{
  "n_kv_head": 1,
  "norm": "rmsnorm",
  "rope_fraction": 0.5,
  "lr": 0.00181,
  "beta2": 0.99
}
Each number is 128 + 24 x the weight over its row's rms, rounded and kept within 0 to 255. Layers, rows and columns count from 0. Numbers have three digits each. The size before them is the row's rms in percent of the matrix's.

# layer 6 MLP down (transposed), 1536x384, rms 0.0499, rows 792-898, columns 128-191
095:087129161138089139145094138129159131136178130154108127108094124126099131163151115140045152101101111089133099139094115126095133126123112145087126130160113085120134184110125131129155135036086112
091:126089109114118142101097193121140115124128141109139096141157110131107131113106124133133119122109132117120136117084113131097148100171130159141183094130169152159145143160145112130118120066130143
098:123138109126134111089101097186143168158126138110108166109126123150172116117102144113099123170123188142137135143126152124094154145128120144164162162145122140065158067129126110099077126057127103
112:086148105105105121118128131142115120071141133098137099086115120130133142142129128139096120154118146144152132121135111093125121127127189149108108115135149144077147138140103131130149085038111123
096:068110124138094100144141123121111141098151109121106124148119153126109098100115114128130122139127091124112152154127120155155136139141095114135119144142148123141129127130155102115119134032155125
099:130137108142103115106154137136136115178107162115126143151107146149126123131144133137104140108124154130127112148155086117146122170078118106124122119124129113147111112156153120147124125134093105
098:107160148153084110119087152120120151116103107119158150153117139112124147151105142183106152135135129115160167108121180182114116162091137142129169125120125126117125140170167184127095094083154134
092:153116063104168158107117111119088143123108124117127092150168138160106120175125132102147136128096132106180092101165166169146133163127138114181138111184127156140127136097167137108120160120107147
093:109105101117132135147131123119099123111096101161162130103079125141110092108150131148130134101101143178188124134145115156093167149157125110148120127098162142107163110183129129156098155091121140
096:193153129096137122157133121125101157091144097147118116140151079145105108117126141135140160131081099142131133111111120103169130099128150117175120104165186130159151115152123135143108137129124101
102:132134147131144112152110152132090106138111142076099123189127096117170142133083078137167163132146149153093128166160114126148113104095100117133120064156102146112118121106109119111128136121084187
129:121137173132148145134100117155151112166143104115099133145183094099127068169116107154112135120112095111156125114121135095128117122132106120146181103174105147111144113086143157157110153110120113
106:126134136136127127136140140099101134144141112106144162108117112110125145108138145134159127144129132131094180136096167129098111105147122155131114081123093150122091131103146142096124137070131134
104:137095126125142099088100128129151156131136145136148140126132128106154130076145095131098094136116120144104098126123146134092135159116156114108134132130145095105141080153111143104132124049131087
093:145137126141128137140103142152131126088103158134101126127132142134107138136133131106118148146158067119126103070107129161138108142095088150115107132148158126128118134114157096140157121123138150
091:222114145146166103145167095141155121081167156093159143112119114150134111085127117113149161128150129141098145135129154075148127110133108126149169146134100162148117126133112131163140107119171137
096:114123076156168134127118130164121117138122153146151190068119107127132109163141152152116119133095130168132117151154126170140132122094117136076108150123115091125138145115148133131103104078116135
096:123120148084130122121133166070123106143095102101116133140164099136114134130142094135127138135134142121135127082157126106123129129071144100171136110129125116094092094094136134094089125162120125
103:157138128136149162117137130149134177143152103101109145121127125139146118173093111112135112136118174145105110122125118102159146132077080121127134148133138178132153129115099132151118124201137153
106:119113137134140099144166130139131122076110147083130138121141070080112141125133077114123154117156105118138146130165130123099103132116155113123171094073105137112171099179140134143147114039131152
112:147132161110153123136169147084111163131145138142135096114146099165121108127133169138099122079160120121137157175143099097137099088141155115151111162121108159131087103132159123159104117068146118
089:163130150106097099091093113136126111138109116106154130169125094145147115149085141152144114142143131096095145122086148099110120114116136120133144122108094097119087094110157154137113156098195126
107:120113144133100168135131150135132081145073170108087092131143165155157149076121168107136142159116132123160097172150176116149093136114145127167133167146119113158152142118149104105129134100113118
091:114163126152068105076114140139128113084135128123109123130126111122127101151117138103109104130163144136162136109091144129103138174124073160141141083149143141090121155140114150082112158078130126
101:136120109109107148164133165142126128149145093126121166125128135136128115119134112095136110144109151136152103110121126065102134124111096132156125107102096146142125104096117107124118119221134138
102:119078123142158131153128148157146159177145133109098125159151121135114099139113128151118159153090100111109153147112122121171092113119133066145158130134088124170143101110184159121107121109119060
096:129166111095082131156100165143145123159117131132081080139151127125128133139158124132128122086126115125153159134099128108172114101142101111149093118161092146129112125136147155134129132144142137
093:102131112129121148148131117132152111140134175164120120105148163163078133118158143146100113153159088152148148131125119120100106086090149137105127179149086130155108128167135142132148094032128099
094:149109108150140136180132129125154119119126156131142142094134098153156112114098128185110130089122114117110100103138131131129137115102142116125121123134103138144076154135143130126144096081122109
091:158133139131118108152155145096146131114136126096117098160126138131126149138110155112139192124104116139165079145152117141150098121121119090135106110126131123160135122118116106133131138053073139
088:153136160117083126100109126083137117132112131108145117172114127176117134175122122146129138121114091151116078160118137114166074157147127148090187155160116116129110089132115184123128148025106158
096:106154128146143117119147091168173154132111146079135089104094098153134117119100140140111198099138145132119138111139112115116116103133152108110151102141127133142106127085124157111113121064118150
091:120137141136120122149084164119112075136136122093099159119099134144145105100170157134158141140165130132124150103106128146141120131130111075147136116094113138117150150151078131119129111103162085
087:135109139119115130088119121164132152127114155108123113143142124150104110142134154109128148113096115092189100120112098124138112132131089114143143103105142137117145100113112145118121120229143116
104:156135173139130121149173190101174141180120143138132159157097151157102082144125137127171135128098077117091132165121123118128107145137129109116175120092127120138121160108111119163150131141112183
108:177106157135115143065089150180137099139125120108127111144130133117135108087117130129116154151093191110154163125136169118114140142090161160169100154106107142125092135152133120166135133000125127
112:100129097142143130128164146134152144138121111114161080101125182105161133130125131132123109100125108153133137131116144153153092097166109140128139139122104126144144093117110100094160096073130139
095:078129124068123112158109119134142167095164150118136128128124117126135149150130072150124171136167086119113145118094130140099152154112116150127166150175124149114148104099157167125114139213126137
100:138146133097088107119116118138139114097139084149116132117140131159158103116137150154157125098160154129110111129126140113129136128124140124103129136124130104081145165129157119108117160059122159
093:156141108136124168171126110172123118109119166155158158137134142090101124118147137097152131116119140114127098142147091130130121146142121136144124141153126152113114135126174119104128117040126137
110:169121140088155142135161179134127110136138108166166183126133134120185153126102135133154134162108138107166152102149110076147131134131111094177117128168118123144098169129150126110089116134133112
096:139164080140124137121126137107149140124109113154095132078118075109123150126209181144154096123111097118182132132127136164132122151095093105144148102120117109084129128118118162107087127144130090
107:150158115132132114118145122148157133110115135117182146164112092160114108106176107101102156145142148136143109125110134143111128138153134127082163099140111130174133135110170134104120137056113110
106:122101141139128156138111126116068139064126120135106147097176139143140144153130142124115109133135120146170125105090152201079115173135121114132140127118169170131146152138125092137142184027122156
085:115089122184139144128127131120090133122120161142091121117147105095142117113134119137047076149124106122115112125079152157180135141129117126163133150156177127105153150087132130108115125026142148
096:165095092155120119147111103086110126121158095138137098097148106112140134089133100122137122144164124104116167138152142140120112127106147105132132140170099160089149156143108153156114133080146136
092:149119183082125131130109126119124134124096114123140130133097162119084155125115112139125119141105094103128111076085116149147158165113118122147150104119162127151095157143133121115149153004134104
106:116116129141118147068090149144117189119133119127128159141127133168143143131107087138107106128107123172119148162121149132109190091117096152123128158128156132167170124121106136126142127131125130
097:124125131125126141114105106130124152124141122140092126090123117154122104124156091151132133118138082154132114131118090096151129110101147105111152147138126111117095110105103103124108125116126164
114:154136158083140166104129136139122154148125153101147106133128116109143091116155122123120150137137130144138126136161133120158128122159142140147112115148126117140172134121134142171118159110114118
099:140112112146122141124097115158152172138144140148117166134146131142129116142097114162136134135141156134133197104099141094106144127121147122132157134153138133099128099119126147141123098116157092
106:126134146077134157109153089133137101127155117152161118109096148117132112112130133134127120144150112128176122137155146166075149135127164159096166192094124128150134096084149148123134121059119106
113:123129140131107154082147099134142151094149137129133171126140131181183130110109138162132118072146117124137108141135155100149165165123103164104098148133113122174151125186077112111151173104121066
099:085157145147128156093162152151147099084116126107062133122095133122121129137199139143096121134177110117154164128164125125167110130113122107109114150106117123119132093111151111108111119037099088
111:101159142104092134137063133097149117114154126106156159111127132121132142111124122092139154120086093143156140128106166160113173177118140099189120133121121066161118125146135092116088096155154081
117:134133102136153102119132153166101156139113128141084123116161131120109052141150137112133159129127116125116144085136126147127119152129081113140101139063110153133106152164170107090146142110129143
095:133130129138150072157127139151144118133131112159115150126122158108119112135096121157081153108091127157130120128146184132138112161127108162153135123170127139119156147137144134059132149043166179
100:096170121130093144139104162085135139125134143167135131130137163135123149095129121144138117122132107128118108103119139109107096113117157107161054140174112098150126127108112118165099137052134167
096:117160124132135129104121119147110117129139124156132146144140085158125083143137117147166131146138105152150136164162192163111101113145133150106118110075133107159084128150158137109100122091133103
094:104115117102112148125171118209115111124154126138125121136151068118110153111132095156139156090110124126099123135119119181077123158107113174105152148163133115145181140149121108145136158101132135
102:129119105165130126177121136146142120141118147158120143131164143079145093128100106152156101170151097146119091108080120134143138149148105157131189123132125150103188170092118135121102149121130087
092:147135138148106113119148106097132120078137130060097110106136102127114137135108108080108125151105124143114122101157124142141156121101096135086163100074088124106088111151123113133107097025104175
100:163110104088112132065151142176092120126125099116156158098166120100151179108118164123118140119134129126112122161157147108113101144112090149136107130131147123104134100134092123161115132000134153
103:149119170133147118134119163121115120165121122097101140126124145120109138123090127121132133165144147103121125125138097098112098136172124109124111093081112119090147100107108155189137141062121134
098:169120144159142101146097125155133176083129160155122119107140124153143141163104137068126126087124118143120112106106145133073125108093119156124135129129113131119106144140099125100106147084144157
098:155131072102135130096126110179122146127128176126119072177143131128128167126105104097121157152099145139117130181165144134145131092107126155133123121161127118137155100139147110201134157017113103
113:110114140110109151104113101126106104138130080108077111131121162135127128118119137159149155130161111087108110136117097127188106126100090100162135162167109116120099166111139114117135141133122125
096:127116123115133117129128119123162133092117151128129123158140141170122140099106087111143122139121077116116109153147168157130127112107154120123101099071094154168133158114133115138138144122128133
097:137143104151140147178165132130108160118113166116136136159126175090131133139108142159130147142129079142093142092110106147146108178071154143164130099114139141111150096148131134110076129120121143
088:135132148151110086120139119125153127128124135107181146142159149140126122108137092139146150140134149139137153119144103101145123114116092125164097121142110148097084107131094116121129137125147132
107:100129158102123097143106134133146150090099075136151133127116122163160108109123087108116125134115118167108139097106126135130126147119131123162108093112085146111115147143119157154113094049146134
104:125188129150085113083129167128149154149111138130157097119132102127124148129105123079135143118163135139158103157120160112126131170089115187164151101151135167130118093114166130121119073089119176
102:097145132175158151125160115118154161129071134129127132143132091107138096096123086116092082146108088118151113084089129152124119169090163106126127118127142134125156129121122158151132129025100177
104:160152125139062176122153124145138176155129095117133130122084130143131131126100102133116161103188096124169145125129177117123103155108133130119135111114165144117109175158109112081123069104134133
098:139174189112125108160130151135125127114132114135101117138161114176129095084140106088080100144150127167130115108134129125099129141125065107099123147124115147147139142128102142087062128125118118
095:129137128117133162109133162178156159125180153116125072124140137123134118122133154130132112151086120113119147137109162139079141095142141087143068114113093092156129092118116117154124132105107121
094:140101127130160100118084114188108185137094132133129149133121115116101124161134116092119124130164104145111142121146137129108137115133122118103116103130103162108158182118138119117135127057125116
107:119114161100092159109133103121123127163097134106095138165169159161136096092126065138110162151144143151110189120119139128131136135093129144125148150103125109130114091106152122124113134024127102
109:146159118140160146103146168137145103140109144119132113120125135141112152085139125150146171112130090151127153126046144117126158114154148125117121145108100132163127170144152135121161131080132088
097:097145154125103126096161116184101134104139106108098099132106108155163121109151137158114170090136157103100134124108152118180151147112133120102134140142131094138129134132103129134138125123104118
096:162119119140114123115154109121115124121101149125080122125118097153137111148151114156116155153110210174089092156161142108140201130116118118133131144150110105113123120135158142111124132068127176
097:135131132151114153159151134139099126109120125122155108162114146153110136161156106108075113130080132088109145177139129163122116154146161154152165159148158143106114121160128125122151183094111177
103:110150100158106135154101135108130127142133125090142109115095151157132099131118078122134084092159069147133127102177105134099157152123123122138106122141159097127117092112129177114153153104141142
100:137132102156121107174130121122110124134110097115127146093091149094165101114120105150141115109163114124123161126132121142124134107131131095115175126139130168083126122108124147137131145072108130
108:129139121130132141118116132136132140110144115072131123117163113133101150121131131187134116133156145135142158100117131136162137125117090124107132095136129123093156129139129137132113111002146141
102:172108126135096132117108109171157146132148138160147109116104164119146134117133141162122138137081104135126141133138141190136119137113087108156118146141063090107105113154112142142135088179121144
095:131125164091144125125071112133089163134106123094147119122151093164116147104111113117136130105150099165173090154126147119120098166108106118120141128146141167136137121084109137120120130081137105
098:160107162083146160104093148172106128100123131104152170101114129157139145132119169134143120106104111137115139110145162169132098108132086143094109157187117126121127147144123147156128143130150145
098:142103152110139119096135140132121128117157154106125132102123119089125142149167116131108132143127124156184130113133117088122127139171136152142116161148127145150105123126133174153179151087117140
105:107120103113132118135182110111108132166132071133144116145131187140125130140124109155112176112152140078120160150092094144188091129106143094104141170144080160132111135134138130106164152111082121
095:133112121115124107162150122097114126116157116096126126122112133085110130101103142111147098123133109157101125122143121144165140163133133141149133086103139131124145088096138135145137150140125124
114:161113125116108082086138134109143090053088101133173147154121133129137125156114161090140125158139101102138149104115104069108170134148121128157133123115077144146104119120140124155096102136114097
102:136135162151110130166128154158122143168094111164143105136138103162142090120137126150174106141151126159143142147073163150140100126118134105123112146118130164100152137114147118121151071060117110
093:131151093151132134102133127145139111131107157108120121136103132101130113146144109126150128114154118174103134126111131146165141135110158094094138105097150157144145114126144131108116148164096131
104:131119108101138114132087114152142132102157146140139143137142107134137156099120079130155128130151110147134123163164114148145115103142161107123095089148090137118136135085133117121131138036136116
091:130126135140110104116111106141093094115103102109158139162104139135139086110152072130120122134137108112148151103107137130153108151148131089157148152144129159082141138111130104169158092102094148
097:104142140133114105138119063103150146103162130130090092172146112128122159119123142133109184144123120106110098117143118118111146112132171129110093148145146126117115123148123117106122146067122114
104:146110160138117102098185134157150116105106115122130144150166160171149143133077140103166160160166128086088135122125124089136155148118167110147124148144121120099097110157137115118139134115151160
100:157121112130164140149114166120124120141146105144163118096167117134099093114136098100167146127128138134126108111109141136132140109110093125095139139148127089083129112081132140102065141142149147
088:136120149140134164116130118117113163130154080162130129118132099151079188099104133142089128133129136173134137091171113125181141130108116122123143134160146139127102158130157160094105143128164147
095:159127120133130115106123124116143096130111121103123108141095111168152115149083124123131080096119110145094097104119144167143113105098149123120110109153132098122104114097175127148137137105150120
102:123163086088110102152116118150201117162153138105152134117118153107091165152105107110122120121143098163119096094089162131156142130118162129115131107099115137135086115169146151108124107081118049
103:133135125142113083119139119087135123135150140116128155121103103143113155124143112138112117125126118118150074081137176096131124156131109091087126096139107154136110120086136122118155142224108126
116:197116122159141123135135163126174110131110142164150117082171111117161119091118133127151117151151127129152134098127100105109153163092114126094124095084147177137140153150135136095146157082140166
106:147121109103126134142071140142109132133084153112118122163122162162130083150125114129138099149138134122133101109147130113123092133154104152098123164101084131131094104132144176137082134055151162
093:154123118143144154133141128136096137105130148130130143110078115175134127120112140103150117089135144157143104184065133130119080099117136162120112159160116130112107150094155063118132093093162101
095:127130095117162088129121098096170113154179142155149128152098158087137141120115108158088138106126134098135133149121124120173166126140120117126149102113125101090076144110151101161115138104127124
# layer 6 MLP up, 1536x384, rms 0.0526, rows 793-899, columns 128-191
101:172132136112112112138117097135187158150124194132094155094126111137127147178169164138135147137165104132133156169110111165140103106100137104137112132067109108104085126127131140134088068120129124
099:113114141161111145128170115126163082108094102114161080110097156145098135152161183130122136131174122125130136126135075136094166121122127142148096138132138126176153138110094134050089148135126115
104:114169126110147165153133129114116152101134158129134103104124127140154078141141154115110128125122143154132132109134154124094133117125159147112111144103151086101151160143103098131129116103127149
102:173150141075145144165143135110098128143202109122125126126152090143127126109121165118147136124104148125138134153142133157131126119130146116150119143169094100171094122134118158092091152116108105
108:164117114130135165142090074140141123121131125181140131139143147085114096126116084082123130146169111097115125164127113135129117086114128118090154123111116113132157097135100111106128093100148100
098:107135158088159148147157125130084139125126153180161138148133125156140130124155159121181130163168152155154117121113111161125151100134104114159086114134138143139152115091146133104113129132132093
094:115130198141147117155110159106204124126134110127143127093127112118165166108124142158105138136126151161114127125120123107089132101112116153134154124077095103102114157159113143136086093127138145
093:122153159118168158128131091179148115105184134139131146139164149102132102120120126092134089134152143135143095141094121120194121070134148160115132163138133110151063163113130140128112120116122132
099:115117133138115139173144147123155118136120119130129121048105141067144125120144143128149121150112147106162133137134145185082108130138110165135093108125121143089124126164151185108140111118097142
108:134117134120175145094093100188108141160133123116116124137130118133137102119161141158108143108124092123137149153117126143108187108152135181160130121143139088127143086160128156107135132095121095
096:092100132102133167158086083175120117131147143127156141102124119115158076174161152134150111149121094131142141156093124178134146119144130121146163128153116123105115163120117115119119133110114098
100:103099106107119184127184122144133121144106113163137095124124113140104141147120120119150145147106154120159087144157103149155121110090130150125090156138147118156145157130143133112095130124118111
099:106116108120114166129103148119136163123162155163164130107171111143088138167089123122110127127109124121112108122108125130117152089132100163125104116119104105126157118140086104130098102125086123
095:116135149164132101178110096124155120143127114124173089121096093089152105137126132160103108109074172127134136123105084116126162112126164103090134122108114139104094150147114177132144137120121136
097:093175170111160153186088138126108114126167135123092140155108144165074131160151110115133120142111127149175124094138140133132127126162139165107122106097107132135107153134158166108080145127105140
094:090097186147081146089113113103151148123130173137138136158127148098108137115132101146083110138125118132146103097121104164136191182139121143114121113129112113098108130139143110104103101117129144
104:142133126091130163135112114136102129142167179162096101182099152138169127178146118107097152151183106117141144141133132133147116114141132136087109116144107085117167175114083114145104108138141137
099:116139117123141129126152161124120131111133107148146106136153149104111141187143184175130152147110098086106095136140125121155134132110115161114098116154123139118147131148162125119126089145106145
102:158105156103112130172106110075130127076142165136117136134145108110138099120157107118063125111166099128151166112202156142104106127139133135148143121121117152123172135153136100135101119119120162
098:086096114120133147151180086160143143143173132135145129127158151096128128158128146139194126152123102162133173162129107129121149123108145140145112130123144158115138146099128113088130117101107145
093:155124097132129108061125103145130116119141128103115123132097143147112114119164133156159122135151109145097151158154147156114140121126142124099098130149115165147116143124129123102106106136141141
099:153123125122086107141095122159200141151144130101107134118102101090114137179163166106161162136123141129130127129114127139144136126101147089111046121148097098134156149091099116111119111106107090
096:134162129126093115107154093131123111117136161135108117119116138110080147135160149171144117152116104106121087121159138122085182083151145128113150154120153084109105166140137137127123165133106126
099:119085126111141175163142077125102130169142134150122106131130147126127109118119115138109109130141062112097090149154081077149134106194160122135120127135111140138131106132119124123110172129112113
109:119160174134097121133108132137126139161108136153139155103148168139105115136144130112137118123157136138130174133144167148129157136103130127142108145143104125125108191168114129132110150112131182
095:113128156148163160169135127142153154150189142139113100085132136140204131111143132117130091165104173145118132103102123152102126103118158131089124152150119125162069155078115117155124118109135092
092:136167127119147122175105166114133114189162126175151152093137161147106146124126117138093099130123135132161138139166146137099110080149111179123084143149117162115126101101138143136122112101180112
095:136120117134147098123122125129143108147145129105117068120123103132128135126133135124129076142126148120142129111142143106127167117170127153125076104119106107132125125150105115143150170120139143
097:123120152130128145129093114104109152132150093137162138074104122096142120131147112127107159169143097108139119147117171145138169097160117110176168113119142130160122111137122138151138115132122127
098:123139107118145129134110132093148176120149142142161113103131150134185125112120142092177159135130132129145114147106153144143154149135128113125179136128144089125093149114121152158134169105159135
098:129168121094147098133158099103163124100185148138152119134137132137111094165140157131143169108087113107135148128122149147104136081130102164166146129153130131127126167128121143087139143095111111
094:106166165135123098174170083117115135158156121158111110098099132131102099136181152148112130129128104108166099139134144169141150059136146164118174153124119078108121161158118127113110136134125102
099:142170109095117104154143195147124069163143131167137116130093160105106137143135096110146081129129147158104143123127148119127144137120150172157148122154157117147103145174158128129110124140169140
106:106126132149126131120152123124134059175129145162155121129106183104129127181136140146075129171135164121139145139121136148189168112152153143135145110081130119143171128164155150153163126123113096
098:123114123111148148140130096150139095130175164119189117134143128095072128119168143118124124145145154141122092127139137152108124142138112146150131132154114136115162108159130134098145079103112092
101:154113104144127128131179064128120109142096107155129131107120139098140110136129159144103063160076134126103129116159144120104121116174135100149148158123126098112123092138114107107054114108095117
092:137097125144152177141168147138140097183097136131139114109145106113087154120123134139079103158146122150119144146138107142171170130148133150121112116100116148138128144155122131128128114133094153
098:114131160134148120116144096185119142142133159112100144094125123129171124155110124170102117138104131125099149129154123141103141129133114135165080160084113152122105136115121122144131122085118105
094:104218142085163096094133216129141128125117127188117134128092136124117117134109130156104121126129146109141152100125107106154165114128101150128144104124121079104167128166144125123118093130101138
101:113107117173153101166132167113145127152119118137125130122134142143136123159099097121176104151162115098130131127124109114082123160146136129117107075103117140104133113148159124129135127109132141
093:101108176126165137158131080130164114155138148118153110181130172181118105118081088106128117166136178123082113133124135100124112113130173123173119191132103129171113146155110143133134131094093180
101:130114167103131144132117090148177139120150173123148132136102151168135098151111106090082170144104161162121150134132150135130153091112133074130124143115148091147158119104088161125126124112138158
106:126091139083131116115144149174135126135153156116137126116073128104122133127162174118125077117133107114135136154168152118109111097172160177117124163150077152121114177123123113125123131110108156
095:060124140095140129114123125163163186147118104149173139182125173113110142188116160113129125116089193144106116115175120123078105160110158153136085149103129110168101120133166128085116134127129127
100:101118169129161132151120112109095134167146124146133118127139144165127093139107169132133129154128128149096138116145150140119144114137124150140137135124121119151096142142145101183118155118157114
094:146139117129164154146111099103142121127125192133172151152108118091145146134101115135153090112173132104100144098134157142113095085140181064180114182096151148143149152123141110120105123136113074
109:110154162098123139129170116097175168102137131118149089132110136143147122107116128113130136109103144151097126152104085130141191139129109116158131148118117112166078145123084152111149160116119149
098:139155156145110122135151157120110097137095128147142148133133144110130094175108121126122127142117148124161114121101111183133114085134122184121117117099122121105116104137171158086113088111141133
117:084134173129111140141120128121116134186131152117184121128137170093108104125123124158134105132121125150119124146145110171078113129128096127170089141123138123148105151128136201119116151110119115
099:128120130140106137160132136143089152143117122179109098114150139152063121137180164112121179155161109163175110149125135138118145153177159147116121103111067128098154129126127166137124136109116130
101:159153128118091131088129097094102103145126107097127121117119125090135120141174147103161131141148128168149141152129132128162125098131138127110170134139104124125087155119160137142055113116130097
116:098127180116116131118150135106114160144154140117119130148130123174138134127114129115160138120118147152137125156136111104073177146165110138134116120131141071177071112130111119075117113129177101
104:133132140145096136130127155106116158186158093125136137150143131142124090134163122182156143159120128122178131123160133148118126115168104108118132101140140151166115145124143164090127127093131120
101:086154132131104156157126134131088117167115122095134100083114104124119118167180160084123146202104129138121156077097152125109136110172156136133139125076115101109143161128133129105116130115063135
102:134142166157144104154165118078146133142137115162101131123139131141151084125144130145140101132164108147081130150152078142131121120121122110153106112130115096162107125142116119117132150130132117
098:115121130120140131108154149114141143132132148123128101113128101105129134107167102081165089111090117149114097168153127143148128137132148143153127164129137149127095119108071121082124103084127084
102:103097145140107131138157159112132083121076100134108110106073112141112138133134118144173120119093115106119150133197099173110172087098143161160132116126119172136151126109136162127125101107087130
096:131134121115142138161142157126128095136134151182131139140110131162152131156144162095156083153121122156146118123130138131120109105121155173119158138153075139141083082145136137125096157100139112
099:125110102083142153136095104123133065108118166121137133106129140114105151151177135138131121160132142116153161113125108137142119143115119102152122138120120112160131149121112095182073121125174123
103:067134180114139175144167153099121114149134158150124084142155154177109131126143136103138142112097146154120086112175114164125177118125159178113119130128146190139149087132132127093148146124134173
095:121133162128102153159119122118093110118147159133149143104107121151098155163132140125156111152165118126147109211180145107143091105128155171121129131168122132187122123187122104075122149115087117
107:142097119104129124106080117149120192118141134106172120135181142146136182171141129106124100121109148079155180118172167147113116094121125149122131119092084118181113103162123113082137118073162132
095:126108123116129142145105121096148125154150140125160059121123149143145158121130108148117149123146104155169137118102163130113076126128145126135121108132104125089103114157117126118115114097100129
099:150168102130135148140118107161135114146124150126139136058109109142149089121158137130123107128152104144122115097107114129150144128155138173135111144141153138115115178144097128103130174113113123
105:107156162115105135149153158114134130150145148169177111114122144095129105173160178115199103124163150159157122160097127153109097164162093119118129160144139085140131135121122112128094126145088101
119:141143113162156110122131124115114141158092138181109133117080121139141136124142116121105147117107153152109132137091099137134132116103140138126124172118097162133145118126151143120129124119134122
096:136107161151158118144130176108122074159132085121181105125137139135117162155111141133140099155102145173098151087130126112140119107125144152123148140102141116139078149152130147128138110133146137
104:131128081140161086143150080097106127150115108139126126125115101143126158151160161134132114123134135153165095119156144123094140127136104121159131181108075121103095101157108157135130139131097132
094:151162164144163136119167139115124095132135108145097108110117124171152078115105127139113147155108106114120177147117100100114158107184114099121098151091151147151113143127129107132118101138106147
099:121125096113130137131091159130096129113127109123152107129079129128166098111138169122073133151156155124126180098085094190129132124120120157145112107122132153140101122152146140115120144118106138
098:133114129136119122155129067149100157138149074128118128122104123140106150146122185151092105172089172145139121137131119196116143121122142134117115141161118104195158150133143110149125111100076139
097:079099102080154113120124141061139142126163130110146159121095093121126080130134141118149144139127147111125168141142128132164108109134118180160144111109126093118133148152152165123110136120121139
106:114081161108112130122134109102131103150122135108180121135126139102180079133094162108119132108126124099136146126142138141138075077156157103170125158119129167134092173122131114130142105101132119
104:114157098088116124140119110163133112135124120144158101138107172086092097166102129098124106162152121134140106103090107120117149098132130168085104116135097139113133107105112105106145155112118113
096:128150124083104147114104152130144142192139140094191167120112150079140089139164148141135117135118159160114159100095140139130106162160157109153126148142134120130150121117135114102103173130100077
098:163146165144159114142108131106153135126149163183120127099148140104157137153125130156168139153195103106161169144108106149090120118169124106143120173101099171168082134111173085098100093122137096
098:124139122115135156133131137102147110127162156120108133090110103112093127141178139146129107117149132170148144171112152151110142106149146177091101153142108123153165133122165132099132089106110092
099:168109143143136181142096132100147110109138132105110126108117153134103109146132149091103099144102157122119141105063117120123154091145143126115098173149144130142118142138115165118115097125120117
107:072108143132151183096148100132131132148119134192123127071135129085093100144154124118136134151065101111116127160152104132110137147162150157125111119094117117140162114107079089121103112128145105
094:130153117145102105142139138143164174152159153106159129109121132131099113121148156139146104151160156102128180156109140141139105138140121122155174164124120129166115128159114152147128147137108109
101:120147115109108156164150097130169112113111132145078133124092092120121111187118105126102109136086062142147117157130121137127115132107162140130092107130117092122118099117118107092104104120118114
101:118123136105113160115174108169186120085118124146132091153137099101114122112160144099156105153091128148148113176106153133141113137145157091093159111127120137146135162133152109112109113119113111
093:154139168106126156123115064145103172156178113130082121147162111151140087167112103090135150152136115092112163122162129135160142105144174130152082183091116133144122109115058133168101125096158082
093:140125153131151112137123156139102057136134162202121125119128143137145112113090153143164148134137107146169132124176133113157120107139128135172125108106112129114109111126170167131156134115131120
101:090203147111134133157144147161107108101119156161144112092137141165076102181124141174182095143133109145134128113112108145105135135169104145147118129155134155159104085123125138083136121125138126
099:114113113108148110139094145104202122131120156131105115102110151095152134186125102115117115173119123147140138105134133130162159131160133139114128125127085080139102111129132133124147103140160152
100:120154122146099136137154147124155163123153127114155116137138126095130093139111105152124125139156108128120133135154167144059123149166135137131160116093098125130142131133148163166163150122111122
103:142119109117113157157115141119178157119164115105112119136116207159146137145144120118108094190125123132122114107111170121133165105103138110080167123153112133190099121140082124146128099113129148
101:113129123107150173129132116104131100115148101135154122112134090092123119137111125140120132153103107110139110123120092137129114135152117125160106128111090115112067092112073161144102094113158134
104:106111152095165116139106129133078144139148138152120129131126159127147099137102109108132078126113129122156173118125107128141127093142119132113112142091091115108102167128126098136150116118082120
105:130141096126156127144152130094110147088136136110191087170136112161100113144130133133170135141131069141136144127135128154093139136137188137169137110154119161157126110104152115143119139123084095
098:120131096124150152133149133100153133129098089117152108072076131123133115124124145148088056142137156164125144070107104148125140130101099160124154097131106132161123129129128110126158125131143125
108:127117128148115166169171076101099171154187164121111080104125090171154143117123123123124114130113133117159146134137125155123095093141131131125130136135104135157126189120168149172072130097111079
102:139137140125137131173103156108118118160159135097132130066155136067109110176137164105132160156131090135137155138138120144158199131190112129124138095125150150084121077133143167125081102107172100
099:115133133094103131124149149107134114139104168158128127101110168120131154130137115109123152171111106176140120111142092152134120134098124135120154116055060141154068069156137117110105155132088115
105:111138131089131132113108141127151149137123151113135120123168143137114104143103114137136114144167150164162124149119112175134167076114095153124100162127113153118097172111160145075096130128079101
100:121149156177144131154138099130120119124150131108141104090131107128144141209102159190098088128148133079130118134103111155127140123123132160173154150132125147158118108200081126103085114123069117
110:117122142118107158143139108135149111116111116107107131122150117126110124140128147141106118109105156076144139130138098118089116121203160149152134116112118137141135087127116105141144110133119144
093:120161146173127142160156133156103111163080107156133105142147149127176125147113112104157092149114105117097084145116061138079106105123139132137113117157109126105114090097122121132109136145128139
100:105114101113128106167124119064103141118167128109151094150078114123139099145151158141109128097099106136134146120172105176109126097140152122101120137107124115111134195138142168122127127117072167
097:177123101098146131120137101154146088116167150128112149074132106149167110163152141112092084118113133131176137095115122149121134131131122110136160127107170105150127177142068132153069118112127151
117:139150170073115121128083123107096112161142110118107129143095177078094138136156152107089146158143148154121111160136114129137108133144133127115143085136084146114080121169152149149098136122113139
107:107135148147095142185139098103138184131163189125114114133129160179125085145116112139124153143178096159132138119104130170143127126144136167140131118115131114117135137112138135098118160109144116
094:094124106101127138143145131059163085112116162095111092075109109099136114143163168127117088129089095142161164131154129122098113130161111136101123133131128088126145154125119115128122061121098131
093:142107129111158122134132139133179118131118101101141134125165154096109111134127136149147104140132080120123159111210142134132137171129136153133117138083102151118101124087095136177151118091127129
092:137125091124121166111153138158123129138145145137098112092145096134127145134137177148118132126115151100145135137162080168112136166136083120126146111102113093157145128102066091111122102116173120
095:102105152093108133153138072120132168169128180123112137148037128155153132134138108151171153117135113130155152172123059125133125149128128153150136145166108089089153118117151110129140099105124125